From a checkpoint of a small transformer trained on Wikipedia.
Training: a variant of SOAP for these matrices, 1401M tokens.
Each number is 128 + 32 x the weight over its row's rms, rounded and kept within 0 to 255. Layers, rows and columns count from 0. Numbers have three digits each. The size before them is the row's rms in percent of the matrix's.

# up: layer 5 MLP up, 1344x512, rms 0.188, rows 283-349, columns 320-383
# down: layer 5 MLP down (transposed), 1344x512, rms 0.182, rows 283-349, columns 320-383
# gate: layer 5 MLP gate, 1344x512, rms 0.182, rows 284-349, columns 320-383
up283 104:122081112135069102183130126117139134098130187087105105104176135096122135146083137143170137122148129161104096201114157145133188138098113129090139144206184146115172116143128155084160110093071088
down283 113:145153120100162133124153142107193109125158157121091176169101119136142170109093141078155067145126133143164077138094150083174102132134123174109112150127146120097119157160113074125110179123160109
gate284 100:126134075111099157084094146146119150149093100168108137095137095108146068113088119129100096124090098122072139115122106149127158127155107110109152124147097174134044160123105067095128120106116165
up284 102:136163160155129098164140086121104118127137151086114097147106089143153120146163107109092153116118123129089139098142107102105109135095081142166104174112146115155176150141102120099158118192083091
down284 103:137126134065099140162101115107136152126152157091134103190107100095137132128106108120135114137069126144160059141135127114200119128098152067156186081105146149114162088089092115060182145151161131
gate285 110:137090148076123078073094128084066093131106114095088138147140103164072163125155069109122117126150161107083092148107146080038125095164140123078189140185173160120182126120085084093114095128083168
up285 106:207148132160119083130134124171121094164114135064135083121150149114166081144129156139135167125120099119116067100148108074173121144043119170132114102128095128165080117122083109133190126137116106
down285 104:141158140153128134140159078164122134139096118125094154175111137069072126162064171107125116144133157105128105045111102118206127124056104105113142137177067126178078174134131086187141200112152118
gate286 100:206097142057125142080105119092171118120128134127144141150121136112125049144149111134172083148120122135189089153129127058164138135136128143113136139103126163123100129149159093100070151124121153
up286 091:088105087140116088152126175142137178132161103134169133119111103128112167116163103147059199098136138148128162093151145105141137144131087150157127097123089169125130194081094133138153119133122155
down286 098:108131085163128098126147078137102106092163148051123173193117120088148098110133112137137153064110168116105178114107128082102140089095136120149115090134164140129172190046112245167145088113133164
gate287 101:098132086080140200093114100138134125146210121156099121121122123043106090117121093116174133141086169077150185103096140130100104088115165170188172155111131148171131103129119106149171122109075109
up287 104:053100138186117143105118066153100166145132125147135146067107098133105139081098109131133161121140103114145155059150126096116119138184119077142099104125099118122110116177130148169158185119115124
down287 112:112161133166144170105111112128073157165128100152174137102112135162122158063109111180157136113145138135144097082088141122066095144103077160086125135129181136104095102203158076161151165150132127
gate288 106:144104108093182101150112150123108092119064154138113047109111105138138110116158133134116131143165123156173164161116144152088107186139079087142140128154159149177148152107109175124111111088123119
up288 103:087106124113092082065118071099135114097159112166147108146105089232122159128138114129106152074153148160081171115127173079123095133137087125121130135117121151137124159126093112161093075151124157
down288 094:084139147119157097121140110094149153137171102128095088154135113128183164134164144113146193114151138065142119126081165136158091139131159133122141096175069118128132132155142096090099123126082114
gate289 097:126097107091096151143145145143125118098166133130129132099129184115127152143065100122129148096140151157085131140135061145136084115128151073122127063124122092150067139138149086132170168144152157
up289 095:180199134141139198139105116097102195209106100086156156146084113120154115080135130135080144172101156110144089132149130106077107110145154064122179168134136129129175149080122133113046098108123091
down289 100:075141110170125187160129162132131119136141125163150109162143102206108156125094165099111107156186162086121113214152166152121117106163183121147129142116150106145134136172135147126179069112078075
gate290 102:167167170153104108127148077144109153115139091137085150118141160151120123149118173109101098100116158164135126123150138158123148105097208107121127120100149173076104139115147166141162109116126134
up290 102:221124047146118146169181117129160048145121149137123207076145105168113115106146124088149070149152115154139165165122132066157105178116124098160117163088124114124137155150080088081165123058122133
down290 107:099102124123150147113149120188173089167104118079108189148131146160112154139148098091147155130105150104123142112138162109117111141129135084114139138115131112186102128127165193063129144159086106
gate291 090:110115130163126064151084182110172131136078127118167083115139123102117060120130133140128113125143081113145141121118111155155134174106108104113115116103095169160112142104103125156141086119134161
up291 096:138110132154082149095174148109170224125116180121190163169118132195122134095098125141114110118121174119146075093124151135143136108210157113129087106111057173118100131171155114096117076164173151
down291 099:138145118102090163152089179154141099204107113090138062160066118188172172159100169150158153104187101159084139142138102149087106144112112125102099078123113146185089093178104131092095143073151148
gate292 100:126134140144126105083091139133120103152157159181150185142220078150178109116142138182155115135077159184106126155113118164084172118114096073115203062099098112126105174169061117149171089127160123
up292 090:147147165132145103164176180106116126136121154100142122102173117129136136068116150090130164138037121061121143102109130136118114160150073165118099138140072086113143090101170124166188138102154171
down292 100:118090137162109113126123119114161053217059079125119110146152125073148126087100169109085136130095162155182167091108095179161127102143104176073155145167113189147154135147124142087106110189142106
gate293 100:150145177157136183132117135147135106200092117154123079173162154085137077095208067145179161171167150101090125067150137142147158125144094198147153186092159126156108100155124144117133069147130110
up293 103:133080114102111122096082149095105113121140128109127097104136176103094094137073203157138164115166132161101129110140132168121147118136126072111096139157124157097118112109135119073149091123083102
down293 106:113140062146150096119139175131122153119124117160124180103100139193083150133121124158139084189129149145116133142172165138128108060141103093099136158125079135116157129083145139073137148156186100
gate294 107:117095155094131092096120137081108148128112202089120163077135107167174061079120099122152086178200116140153147144076119137117068142077099100137152082138152108139114163157145106121212121149230087
up294 111:117090148153091149140084121128154103124125124135162156119147126167122151135183171188139071108118100099122129139151104111125168095152191116159115111104157133150066134108091093084101116169151120
down294 109:174122102173111188088159149128180126157099142144107134154113141193153195104088140123144121123138124102129165119141117090200124110114108107144164184128104128095168188132104055147101184111156130
gate295 120:183150143032131122110074103069174143165125125154130056122092110164118166115129152082078108131113186095158102188123168134143157138097174134166189118094196187185117067133114138096152118146158103
up295 115:108128162116170104119114194133164124126104139132073160146129155132105106077067145143155167150152139099156111138152171146120140141111125118156188144126082165161178153135136130137153170117076167
down295 107:117147124085117151133155138095122154129148053102153097132065166142087117078077106143096149122191152111144131156108093137161142148113087132154151143136220112114140077163146192147173109164223051
gate296 089:178119145137139130149188124158152170118156107178160104074110111139088122128161091122167116118147103135146127173084152160052114093173049122114145181110098163139094118153098109167120133135125089
up296 093:063135097158122106110147137101121097165157109154131117108109163149156090127105120141168106186121125081082123071160099079116087133171132142143161133081100111095074149138140126106027153151090124
down296 093:136098164154105148119116145143182122120108102155074144115076147114087099098114165107141141123129125074154118130127123141150116138123139066112194167145112139091113141193156091104083197156155097
gate297 093:129130117059095119102139040095163138109145142137122149098164054209110124136135177151155130136100162089107182173135085180131159136151135093112179143190068118120142124116124123104134091166114073
up297 098:108108157187132129113118101093170159086110170147110165097182107119181129114168146143118078107083168174117153139140078166163146155148113114132125099126095053099111083120132097108103119140123126
down297 099:122137119129128145203059189141116131155099095129203116156138186063163108131122105095090130113107119074142131126130106138143163170140141114168064153133174163120152128165160141101087053108086115
gate298 096:129108133157138155091129114125125139126096051145150139185133137130114123114104076067094070137126118107175126093055135117044149124115164094123123132182157097115108101129027157142161167177100167
up298 091:095123102040111106165110136128129150099135120145124126116092149161081168088135110143181129147171200122074096128093157103189159092138155083156093146105169196052095118182206151135166038133156129
down298 092:129150154102122109104152148097118142147129191176061135232113169135113123207148105121172124157078180121126101136103111168135140161200163105084151143165140170090132148087182104124110081062089119
gate299 100:136144084119124178167109130112098069164064100107099161124139122132063119132155160108112133144138172141145167163147111056120131141164129120136153143122112127121156127152118169165178119119115194
up299 099:105160169123105144146105114135122125128051127146103158143164167093115166124068104139157122169095140188112109134194154141123133111158099131115151170137134174144096148180183175151115170100100131
down299 102:183130135106159102177155176161147104084115137118149090131091138149115105125093144120142041174090127164174170189149150058070160151095085139108090091154127164112111068139122161132100115183112208
gate300 097:165078115157136125111131094105107085068095119195150124112137105156141141146170133149151140123122119188141162156148099084117112142113105152126108098069100107072137161182094180175151159122150109
up300 097:157112104074116140130145163119102114089116161171154136113156113124094149121135117137101106183169193126143152095139143125119122120219135171101154149094138118157067149151096191170133118125209136
down300 095:184101117109150160164090106124113146134123122172098132151078145148149164120114063126154093152123137170151119045135083108179114088150082147130116122144191072143138120131155081117144097103115084
gate301 090:119101077118177155108099066171154154129081044124103115093062099062067141099114157151117156145119168149156117156142105166112113170120114111079138152132166157142118073148142141119069094115137137
up301 091:157093140091126172076162132121142097139061111128140155095104171121156112197145095170114156098128157098099136059087078110134154149141134118124190143142110092109111171157123136111140092168153132
down301 096:134054147152138137080093125131111113102133120140119138119075067151050129161168134118121123088087076136144095090112142151110116127145175073121086116091147192137098079124172128076112179128162089
gate302 106:187096121166074123136115127139093124107143135140111161140123156088116082154040142185098092096132113109105066079152156123146197157114131122123127165099143183181119165066107129142125127123077119
up302 105:102098143092145069114126116087203095164108138069154136102106105150182147164150201161122156143079110146144157115111118138137119165080154142126063123107108096120133072156123167129135155113134167
down302 110:068153137117178065090129112086149120089123189070113205108157085136129140139162181171140153117144152150100121123102118104100116136121161121093112110117128154068104118099136104084115146148109088
gate303 100:188074093144166141114091094154121140069084070139108130163134110062135130100174157136101112146099169168130097130113175181143135114088094086081153128120094065145149100075129129117155140140077164
up303 095:104069105112094126147092084130139092126114132111106098139137145099101105147133117147102153103100108122133108181091151117132145072065106147084107149097149130143119060066126139164137080149112109
down303 102:132053093129082165152119086164102167122099130113055126126084134165149119118245118105108102060127142170165085111109167138143115114125114115107100090112168143148143159106097109137120144149140085
gate304 095:164177090198112114127119136131108122097158137103094113186136105175117165122103107125108126145061098160146170110115173086131132116090106230100119109119165130118063165097130103120114171152100166
up304 104:132059128080128172149129173131143137136118138124169129128186126042090167133111109138178140158145122114106037142124086122134074184181134142144200153130150120172097085131161123073061114123116151
down304 100:085161169158128117110149172159125167133123142111179137133109082128136054142124115133094120125140072073128113159113077095139074101105145097131176141146176160138108102110091106143084130109097149
gate305 102:159154125141156142115062153140090121182187196132085103101109078089088141165111054128134098153126161137111167153139082121086085160100172134115143157194139121113166072148124129109029154109147109
up305 102:147134132134139119096172128161150110138122155083138116101161101110113155156182127097127113123165101180119101168158161103154086125065173121148062151114108109138092100154102175091171144080092103
down305 100:129110148118123121115142114111152147083118142124182151114147107181129076079163147177155144132174114138179093106125129151175172133141148143123121111138192076078126173102129133114151157157117170
gate306 100:129157191078128164165142153124114189130171120096089159151177119102061205139167068164111106181106135129161084099135156112084117095167147142075057101091160149133134115130137185146132126121135081
up306 099:131130171170126161113161094157108158083102120146170132076143141148140144154184097151153092091073140132161107154106127083102082100162134117176138134156135128106132141172129106126135138138164173
down306 107:107111162165155153186065139166115184186083118121146121178115146160154113189086129116128102128113127119146181146096160107146123126209117129126126120153130105147118150167152107166144148096109129
gate307 096:114159146091115181161131129040195147190158124086126102137119147147128137153109146123106141105108146187095121101138119150159108121117109183144054084179181153134099161095124114079123124137158094
up307 099:133144150116142081132111179068138143146136171113128113147113175120174142103058065117122123133158111105108119130095125120145213138105133155128122091190162157170141140124133133113188086125152094
down307 100:140033116169060136167141118107112086139149073074096130099078153135109130128080076102123143116130103064123138165126122050095131192159121109151177104135147118086071118140181177078145095143145092
gate308 101:116134110170136176124105146120132108099107124112091138133165070135195163233145126157162106143181136101149119054140170090128172079174096120120105122120155124095108158137152147102133144061057123
up308 095:136120114164132127122128071054161161153139135106141115119140129153118088141080095185097102095149128129147106129167131208152103122066077166065138142154083103120110122161186098092046135119150091
down308 104:145110143113151138166073081074103093105158122124128130125113080093100101109129123057138128135189103093142124152082161072126126130119124099115170070093164163096116071212178123128124091141158114
gate309 101:129164107101114141088131162107116122103149111140143092159169095151147150160153102137089115108089149046121064174128177094154124083098173161128152096113086131157139117119147144098159144128080116
up309 099:163076166168121121109107106148142189160095120097127169140112065144104205131105162170111156110088100188087145144142145105133094159121176082121122129158054103128072112107091121117087062163164075
down309 101:126123115131127130152152195070109092146139107124127166160101159115107123131098068133130159083167089172133143143124145142145149088149121123114142092154184114124151129138138151108101095182146137
gate310 096:156165127176115103108102136176161138135138156122167111139087112121168096099127099147129117135077122020129133129139054113175114183083127131068143139156147066124176131144085164159102091170112083
up310 095:148157106144144140158127121079153058157094162153161157113163093141093135165086100126077117122105176135162164152105165125082114091119182122105122151136085141120114138117073197112158148100154146
down310 100:151111142059097098139103156098177163153113153135087097130081154073082049184092140139096118151140121090103123141065157131147109155178176171177128158170149157100150087191206108143115112136091123
gate311 096:128090111110101090157144176165095130095144158101122097081131151087100157137139178102125144112103045139161120119146135132114159108109132046150132206147102113104111112098160171102123127153137085
up311 098:132134178071188126104147116154096136142073062187136184147137120101168132114207096143094189143090142127137138131116101162187161122091087119148139103125143116110162168093129059116134091066121103
down311 103:061201154155164141179128196112117166097119090160074202075140117114141088068162106200104123131116133104148136137193111182198109165058196140138106102191094111173138135085109158140147127129133093
gate312 099:143109117094121160099137077167117145070129159105156169071127113124164139122046137072149102172089115137142095163130080136082117119194138120144165161158143087117164139096115183104155185135139214
up312 099:090101131111176123120107116118211126124131116135094148099119144126094150105136129154085106154110063103167102119175073098135119147139116100134153160134122112141170116139142098149124101139171189
down312 103:140138076088123157096099174122181158112129166152086160107084125114115150098057094129153099130147100077089161167205097080171105118152114147092119149111123135126097114143072079140109155124115119
gate313 089:077105112166126135075147113110104106114165137166088086153168083118162105116095072101094160156127210110188091111122201160139120166160117119183113161147184097141070133136131128122175127110150136
up313 094:162113152156069158126101188148113124132126128159165136137151120107128148162111108101055147115129179134131118071068095083126105151114168101052184154076068127094092087141167146114144181117115100
down313 086:081196151125154102117124075103132111090080148121140117116137149119191146141124126188077106172218154088162050124131164065115153113090116108125169089150119175157134101129143113138142082099121108
gate314 103:158095122099100116099097108091090182093150118110117127097066153108133124121162166147113125108136132188171124075125168138084175127155159112180127127149112071141094193189082123131080107089131163
up314 099:143179155155120153140085110115129150141168161141097132100103113182101090108097158116102097148158106090161166110144114106114096093093078103098118118059152119094125163101198103079115130142129063
down314 113:122129132128207158107085088181137105114164126117149076143142113116101080111146149177102118167093108135113136157160138139186134098064125094099120103095144142150110121060163121204136123148133085
gate315 098:121121152139139043146131117135058138068115149066115196094120129111119168084108160167116136098066108133145173131150128154163117129130117115153056115116103189088150130094136115112073108149133108
up315 098:134159115110173180189103099099075136085074138110093143153166168082136087128114110106150117143130173137136154129152100188138100096135071159077118088112122071092117183120156082099132084167124152
down315 095:100070126133084168152151142161117120092089146086148116125179118112122116124190121142154121183103094100157103087129126138105091084125137158165123138129119161156095151146146179154124160174114106
gate316 111:174149147122077184164111109139089071123143130088205158062108111120117189134072136093116105146085109135118144082063113133014103156120126136145107150083194112161105146227059110153086142110182096
up316 109:135122144125132189208072127133156074100152124132133130086094164178185141169061155105129092166067089175125079173147166103143097149138152130169135136103156144160108080208088120145124118125129093
down316 100:188147095114160111122138099160132140178088149130122101118125166111074166231165155161123144130112196130161129103116097092097155087148138135108155158101050102162113175155152191160104073128103128
gate317 097:073117117110132004150090126139136131178098183111133150121162117094121147125102110150147107139136144131102132106163095153103109099104144160140134077192150117155093123101110235128077056171114089
up317 095:161033142090137108169084156190135124161121099104115126138137171079135132114141168106133168101084149110166090116120120113117076126095152121096094188156121104141106100148133101105109131057091100
down317 094:136147120162085163138111179096114130140066125164129119109080113144156128149094127106091126102133143132089100165138109102147082150145103107159153095119084104113158130161173127121178168089127098
gate318 092:149126167122154084146164138163073104073092131151130164177161144115086126126160166094157101141090133154129153142114078154103127160146131137158090118137180113158189073124175120161161161130090149
up318 083:101107000184154094162149083139153159098091150130096086170119154069177094108106146129153179133167128140183143115179178154144095081112164108100141127149157123107148140097101099086095153121140170
down318 094:127183118077159154094162167097093147081134156085183157165133136080102134148163129092134147107127069123137132083091127135131159155128100124124165159195151138125151082127131180148112170042125140
gate319 100:123108156111092123131122180191187047151126131137117126111127113100125171155127138124120174143081146147126134097195118138057070086095122104114089130058101130102126124113096089086056109130120088
up319 104:127113106135096076098108130103173199190143109123139174101091121082104135160116123098126124151117115092161198133087117129143156162115087133102063123141114121132153128107099146110121136123119137
down319 104:144149090193168142120092122151113081195131072143137095061080181149130161122130115097150099127098124092152166114145110147194153111143157130083070099108104109142144140182152106150132100136133162
gate320 098:129139144132145096122131126109114154090193170109130157100131140099139130090150096207119154154115127208087115143157142065117132112084083102115089175135120143160144167158088102137111144184050118
up320 092:102149139124137133146081150075043145107212095138100144149155150122078107147120137141124138144082119107182161106109109105126168133090149152083118147127135172098160125099161162076130168105140145
down320 097:117121130128061131075144101129088069157090132122178111064119153142116067189150116118099156125173147069082091111169130134148096198134106136120178092146150125132132173111171100170179095080091118
gate321 091:114139146117152194111027114136096176142108095099153132179096137156115127139106102135106108128158132119165100120163118096173111156156104137168109155107132109109135070115170147154166104126052152
up321 093:106148114144151126129142069088106122165202093122155089085160117121124139094104159107103111142086070099187094110109115162116148174113144100100138161082172162091112183154095124150156128146127116
down321 098:090106125101069151101126123126112202140094184097102194160106102104101182152159139143184123143087165156115103167082114129085127141156151117156074126151070071102126140106128064152179164135101201
gate322 103:128079125143100156183122149143109168189106179143111139122130177110136175146137170161185104184112083124139140073131114090103170098099129147086155184134146152146160094122072123079070122147150131
up322 103:085153096113130085150195090133180127138148090120095146123149098201139095145131088083101162107147110122140144137072205182143136133100152099099176143149107155124113110142156142137103194074140185
down322 106:087159112107100108157139162095133136121171125100092144159125070153094094151106096120143104138117138139141140121075167144142227125104130168100148143141153130087149106144160181152157165041162152
gate323 103:185100136121121143147117156119138128123040101174144102094103189076173100155102103152096059186078144125122124190098133135095139163128085113123147113177120136122142145137127169146181119107218164
up323 102:169149130117131071105180144132097085091110154156129060135108090113130153163101154134104108148108168154091126124131212145130164212133100155126162075177107072127148190125117152153137122120109121
down323 098:125096113148109115107132129147104147139145152079144073119116099153255114182187167095113113160070122167106137153146167100091137124129134154103105163098134103142109138125119124097030164112143203
gate324 101:125122121148123140121110154111122115139110147156129103188128184078108197140116087167163165102100135164183129125070092148144114126085167096131104126119176112112057082121140155158134136193125090
up324 100:164138193094097088174124115116190162093119153124147089129078102147167101146164102160080109115131108198090152166151093104139115058158081115163129145125119169135196140149066099163150122149101104
down324 103:135179124084125091137157126090147114111126145114074160119146112138169143156110109141176086176123168094135110085085030093095081101139121133181065149124157071161120171182114148112120118178079123
gate325 095:117137111093149086149114136054127144106144143057189177138099129145112171060117132175171094176112147158188143152112125084162180098122100110111103136108091138143137050159147082078137167172149149
up325 094:141161134151151138093125156145167142186152156168067145136131129166104102135133151121082131116105148099123161112119160113100099122125061126056085158167139068073104122096091134108143132116177118
down325 095:158136157144125113119109108102113184162123098172147110179131062059096140114058156123168131120165118187220090102178169180183100113149137115130079149158132163159117143112138131116173109166135171
gate326 099:113134103142135158127168142116110109161179086141143135122113088147120135141095107125120146165069127174127151084107130152116143149049136090119131207070129122070078117106110127131130132118143072
up326 104:148178120074170096139067081092124187207156135120182170100096125151085087139133128118175111098115094152114082102148155129160125115096125113077135137162042160156139119108080155132128187063126121
down326 109:131184135177073108111114148180157085109117115078173138154080086131151107116108127144162126168182123128103113119150123107171121104157083141128172166104167173148124081150124095157128122118154190
gate327 114:121197127114135087147081147120163068123101136141119120169138110075107081143096148099153123118124079103138102135131112109091145136110156146116125056141102138154121079164089101167109119153152074
up327 106:091087129117101172105202127151077133154186171062141206173130129177140105127174101124111094140148160125122135126074127162178156122150104177146129145140152199111085167081150189141067111117190129
down327 092:158111123088087113076146125164095121051089139086162214164157112173168129113200138099164125168109135137137116107088200149097149093132106141065121147108039168053098197105158108084131124146140119
gate328 099:124169165148096143084053140167212183126186129143134101151136136132078170126144159176120111127070167081124143147126154152114092131085118118113149143136201104120126145072169107078064167157114143
up328 100:138119138160169138142202129151132141123107156179111102111198144135111121152115143088151170091163093151104119130167136132100123092094122149119121133142079160135116140176177169144154156143135141
down328 107:127130095114172158115104130154149098119085128126100118122166110126169122128103090090153102131118136100104146122072129125136119145130123165153097132110126102101125129148125156152153151163158126
gate329 108:127165071175175131117109131136094125142146126156164160139095136142146091120161110144144117090090119167019180096173073125123105195168137197128192136139081152144107100115145153155092152129132111
up329 101:103123115091183101170155039131127154084134195141185082197100121151151132159102153154155125081125137195099160149101154150153143136131192119056121181092123137120131122156141107145078137127091159
down329 103:127121159125118130126160080169102104190137109121149153168102143113139142191062135165113141072095150083153071139146101158132142043158165127087129107103113109097166099158086107146174129196133140
gate330 098:154161129153121171131108114151111148113090122166217153097148164163105102042106092182158078155166074127132131101147116147137152212130134116163136075116106104083158100114182096080137139089086139
up330 099:157128093134102133096110149118107073151119143176080110090164109107081155110144093102164110126130119206132158133114098138069158116121139165154125191100072120109090137147101162174082171146138020
down330 103:109170131128090122160093120097162120098150102113098126152145120106090122149140167186071107123103106120119148129101126114086089090135176136132115149093124119166079102164078177140102192143185120
gate331 099:110166087096113174168154075167091138158091178136095131121191157124137099118136146070162136116096149106129118119125087095184125116086148123135159142210127135132137072121168143141121142158131143
up331 091:060133135137165192066125142124163182137122145168148146181130118181125132095142174126147103115107175105098126107107169109133104144107131168151139121139153114109172160134094111112084128146168153
down331 103:109093106061092128107119070127082155078125138163098108081184142113135119093110158090176115171168155087068179133135122143193124093162177120200117140144150183124172195169154154183143172154128221
gate332 096:137138150129108152161091145180126080110109151085118112179073149115066117108096171136162163109085147129100113096060173127162105090119085123148099105128125159117136148150087161132077110101148111
up332 096:130119185154098107065135083127156109137118119106136139159169150165135152170144167106122132145108101146106180194124133099121146118135048165116125096089125092112103131123128133185100131097146161
down332 100:131175108142122181079154176185133148116134087185168130116220075136206146179125083137208086131141147137086147088176145153146134126121120108110135127123140117099179181106102115161124141167100166
gate333 094:140153088137101106073071104177147154072072110141107106113168109128147111145113074191167129088129103093165152116145157117136093156122190148153139095197137154112177105094099178154139147115182182
up333 097:145146124120148184083111125153081124166085111129150104154188153144133126155109123086145066104211086182120126157120158098096150117116093116169147141131154131142133147132125090128160131137110110
down333 104:095145096153154163126156126146120093115164068114094115147178135109143113065093098152114162112127113116156167184108127080133129172141094120110112132122141103151100164100100133120142110092164149
gate334 102:170126152114177105103112143159107199146187142109100181172153109172164152118100116136112143095029089107090087144072137159126130146158091142117121142110234107173169121090131144096156170133102111
up334 103:145106125092091122154093136128174171119087172073099110110099119123124174137130140107171145129060139127183107123085153095131097089148136102146120109091145146100113091148168137163120115126129203
down334 107:156109164144132133151155115057148165179093184079161144129072096089075113058131110132140128157095108134075138130104138127213167134145120101132090144096135137100156150149054110127119108166090182
gate335 098:124112106177150107104125122069169126155076110155121091139167170077116093085145126130173133155147158148128064148097081153114132105139144141162063129120120137091163108174101137112166128122111149
up335 090:143125167130124115180147226184149085128117095127099181159138126078125165151165134139160190153110152130078104107145133071119143179081116072122203114152127190186117102128086147166139143208116081
down335 098:113120066120129096126126089075155145098184150135080088114163107121119127140124120122117133133146093162149141130101174154076138176131127147204075140137136148095152141134199129110116120047123108
gate336 107:084075108171090169102063168171155129111097091154143201100042070102181113161064188100095197085166129097076094216145117089138149138101120107156108115085098131114129145113116136106163132106158128
up336 112:114092159126155186123119146168112094103167117096137186065127127107100054118193163062169176130121129121142163160096101121118165095141104104103176153108173129159122142154108133095125120091173168
down336 093:138163155157096101082097151094118139159177201180184136193197096115132149141080110156119152133131174080186162116166139121126106081075177120123126134143090167087150192152193131199152136147118114
gate337 095:133114113119130130113097111157141157155135109102159140124139076175103132102131108125105166128143160166125106112100201169144160149085142126166113121102135166113138107155103125134107106086096190
up337 095:187080138198138166112213127073137159154130154123144203120078167110146138097081064144107123185139130167103081127101099150126118093181078134128099099090111056135065134166078096085097122145107126
down337 100:104152156110111079124180120150132058061072133122107145113126181130066151161156155104112095060096107097111092130050177106121098139131082158147124154121136088074112090102171119088123121141085112
gate338 104:136110245132063171063138127131160138129156114108126133114104127105111087148107093095099120096134129131103169160143103158116136133094155169127140092080150086163080116135115137137192097114145136
up338 113:103178122149152109153147129150096100135126187104139085107116150171185186103134117124112160098078167126109087102090180137108122120093072114087074140109086138144125118165166092104033119105091148
down338 107:128132098131153164123125111139175125124113158099183090121120154126171130154192097083133153144081165173148101073146141091128144122129129108125104136128105106092134123137173082132153154100085157
gate339 103:104118178166119084136164143094110133102191166133112124156136082161094103130139147054138118182131089151169106160170133085108158162118181108101155145111114139113148095154184150165131140067128138
up339 110:151123130093148145130082040108128128176117122087146130102074178128111151164166135153134146112132158091102106138097105162128135144175131103125114114166168085114105111070134126123091076144102144
down339 101:136155151149129130188150137117096130137169177093129145149103121159157131167137185105113125104091124123084138111133117214158100120147061132153140210106092093151155087071180170135105101188105140
gate340 094:153067153123090058121182112128073127154112096199104148113105113110166050092147063163157078155082163108159166121141117183094121156160154091160191051149146172163095202140059109120137108155118132
up340 095:116076101157099188134062146109121157180157122094146145132116131123141098123100145150165150071144156151116157147107132175162186097138079109085146196118102097215186128130107118123120137147176151
down340 094:079143100106139160138147092152168158091100204133104104157109089135177065082091177134091142108162158086104151083230093099122117136122085127189121073116080129141134142114103110129114065119165118
gate341 102:144131158153174152144079140132093121120138164145185129166080078095107120158046150182078125125077133158126090103087100105106141123128109108105111141125123118089165117114131133126170170182137144
up341 100:066097116172137124135136137107106134170087109092073097070172171126071087182140113069132137142183097132129176161131124125105087145108165067127143087160095093160114133102160156102085084084137117
down341 101:114166121114152059069129122102139142177145103162120136136153131088116090152142094152113201094146130143108139078136194117115113130169162150144108136118126128120085149105124129124059126091072096
gate342 102:123080105104113124132104046077144113100125165169155137088135113130150116152144142160093154136076135205135100138110144121151141111124125112142109126158167180144149137109095126120166169137134118
up342 095:165179111186073106064108134206122136137161076124131142117160094105157071122142142115138174138174103122087113093119140119175125074102126133073134144085047113193143100181156104148101053116153122
down342 101:142107127066157068127073136130090099156159105137188092091172113062160143129099089081152177181171108157163141108101116154150118120139168112170090112095144054110148130093210188132069133108104163
gate343 115:162126148137116149128088109099121124135089089144147139166128190132117147152114137153097148178106081148152134113118130193154155126064093172110148108093087146192110158104228169101166136110146119
up343 109:094124178167129137128201174134131099127130144131089137087167097106203129131085133109117087127118161102176212188140111065106080128148129083172129193141167081120141048098082131149129146213134135
down343 108:107128179091140152103114117159112096102100158105173232124081142137212067148173174134185147115175144118089140127135183111061142135091140145140159164109128220075143137073119095151104085127156144
gate344 102:150108155195153074140107127145118134133135180097076116133129187062090114098171140177138086167140144084123117152150107124129145127070148094137099101126092172132129184146125122183117155129145171
up344 097:118047136094098106092185110133076097119082111151074130097087057141180146053171104154137137154095146080100111148149140063122085133071100157111082096145129157114103106147157113185080067076155177
down344 098:158189142117088157157113124182179161121166070132101121165100141172103149216139169063136059104197143170138115111074130145061140116112144151176100130132143100221144185100139168064108142149064140
gate345 095:153178121135096133166087104166153161158132156155146162151102057126161102151162139127176142160100153158100106136116095143108175090088105159109160139129119146120148135066126161097075163155110121
up345 096:127154115177120115124099197167094150138112134058145153103195109157121086173101130137127104137132086104111132153091165091118152144088150054111099152115088099161116127103088119138126155129065130
down345 104:131105174152104116105191142114122089130079117150143185118150163128131157117185119156161158102128115103109071136108166134150159141053152139106126111106182162077082073115107125197103091151100142
gate346 096:185090114120130196113106159059117216162132098122095170071160143063168106084110107142173137123139114156111133106116105107132169082117177092073134120176127108172112135073124103130125087111110168
up346 087:062157139116099156112092067129120149157087159172089159164118145108103096183070117118080105104118097093116192181167135077133095113123070156114130124104104158119077107123114125162122080121126121
down346 096:091130114111173110124190140157166084100085131116155090163159133144138106124141168161072108130102178137151144172153136173124159158154191145160058148149122166154092158130126188009120104104161070
gate347 098:084138079099090115152131135149185140186102119096127178120162168115093149150118084108102107160162148148141039146150166113125150162155065182134083182157045161140107090176082118103151168145057199
up347 100:071158191136095120126162199065095161141170049143110090095118082100137055105110159065162152159100117088127083165111079138181105105083130117146158098136099068114073145159138181137129121133161130
down347 100:106123103156155044151088094214159116124148224158129097105129106144158138102124130122109133113072238121120096092129120073100103130093137138157103165119158077126149130100102173112150107147144151
gate348 097:185102098140162158113149162180092138112075155150149167091173141134113131137122097098148183141151156154157143167165173135141137140082087174147054183154151088162109138165153116134091165129032162
up348 099:079132087121137094124205163110169133147145112119094117127144186135121137175137153079087190117111142100105136069085130172109101076115129139135163133137104176092100131140114149163149063174129074
down348 104:113092126077128100111106120150126110140124169084145135090165130129116148129134116111116134149094102133167132110075154159121100087137159079075123171124174181128195088179101130138140152161152169
gate349 099:107114136091157133131105142089075164146153109144137113149152119131094068089169050112139129099142123100135120108154110071129184149126130067071105142151114146084183146136112181179053098152094157
up349 101:115145108119106103126106154100143149104082094147131134117142154058103154126121088130170141169101063200124092139123098075066053173148137069119113069128059112129103131124104126143148136088067096
down349 108:171113145086140082088092098129100090114163142086119158087104166118184133182084098132086119136165124149159122162108104084121089133160127115135163138083105110118164188242079101097088163137091169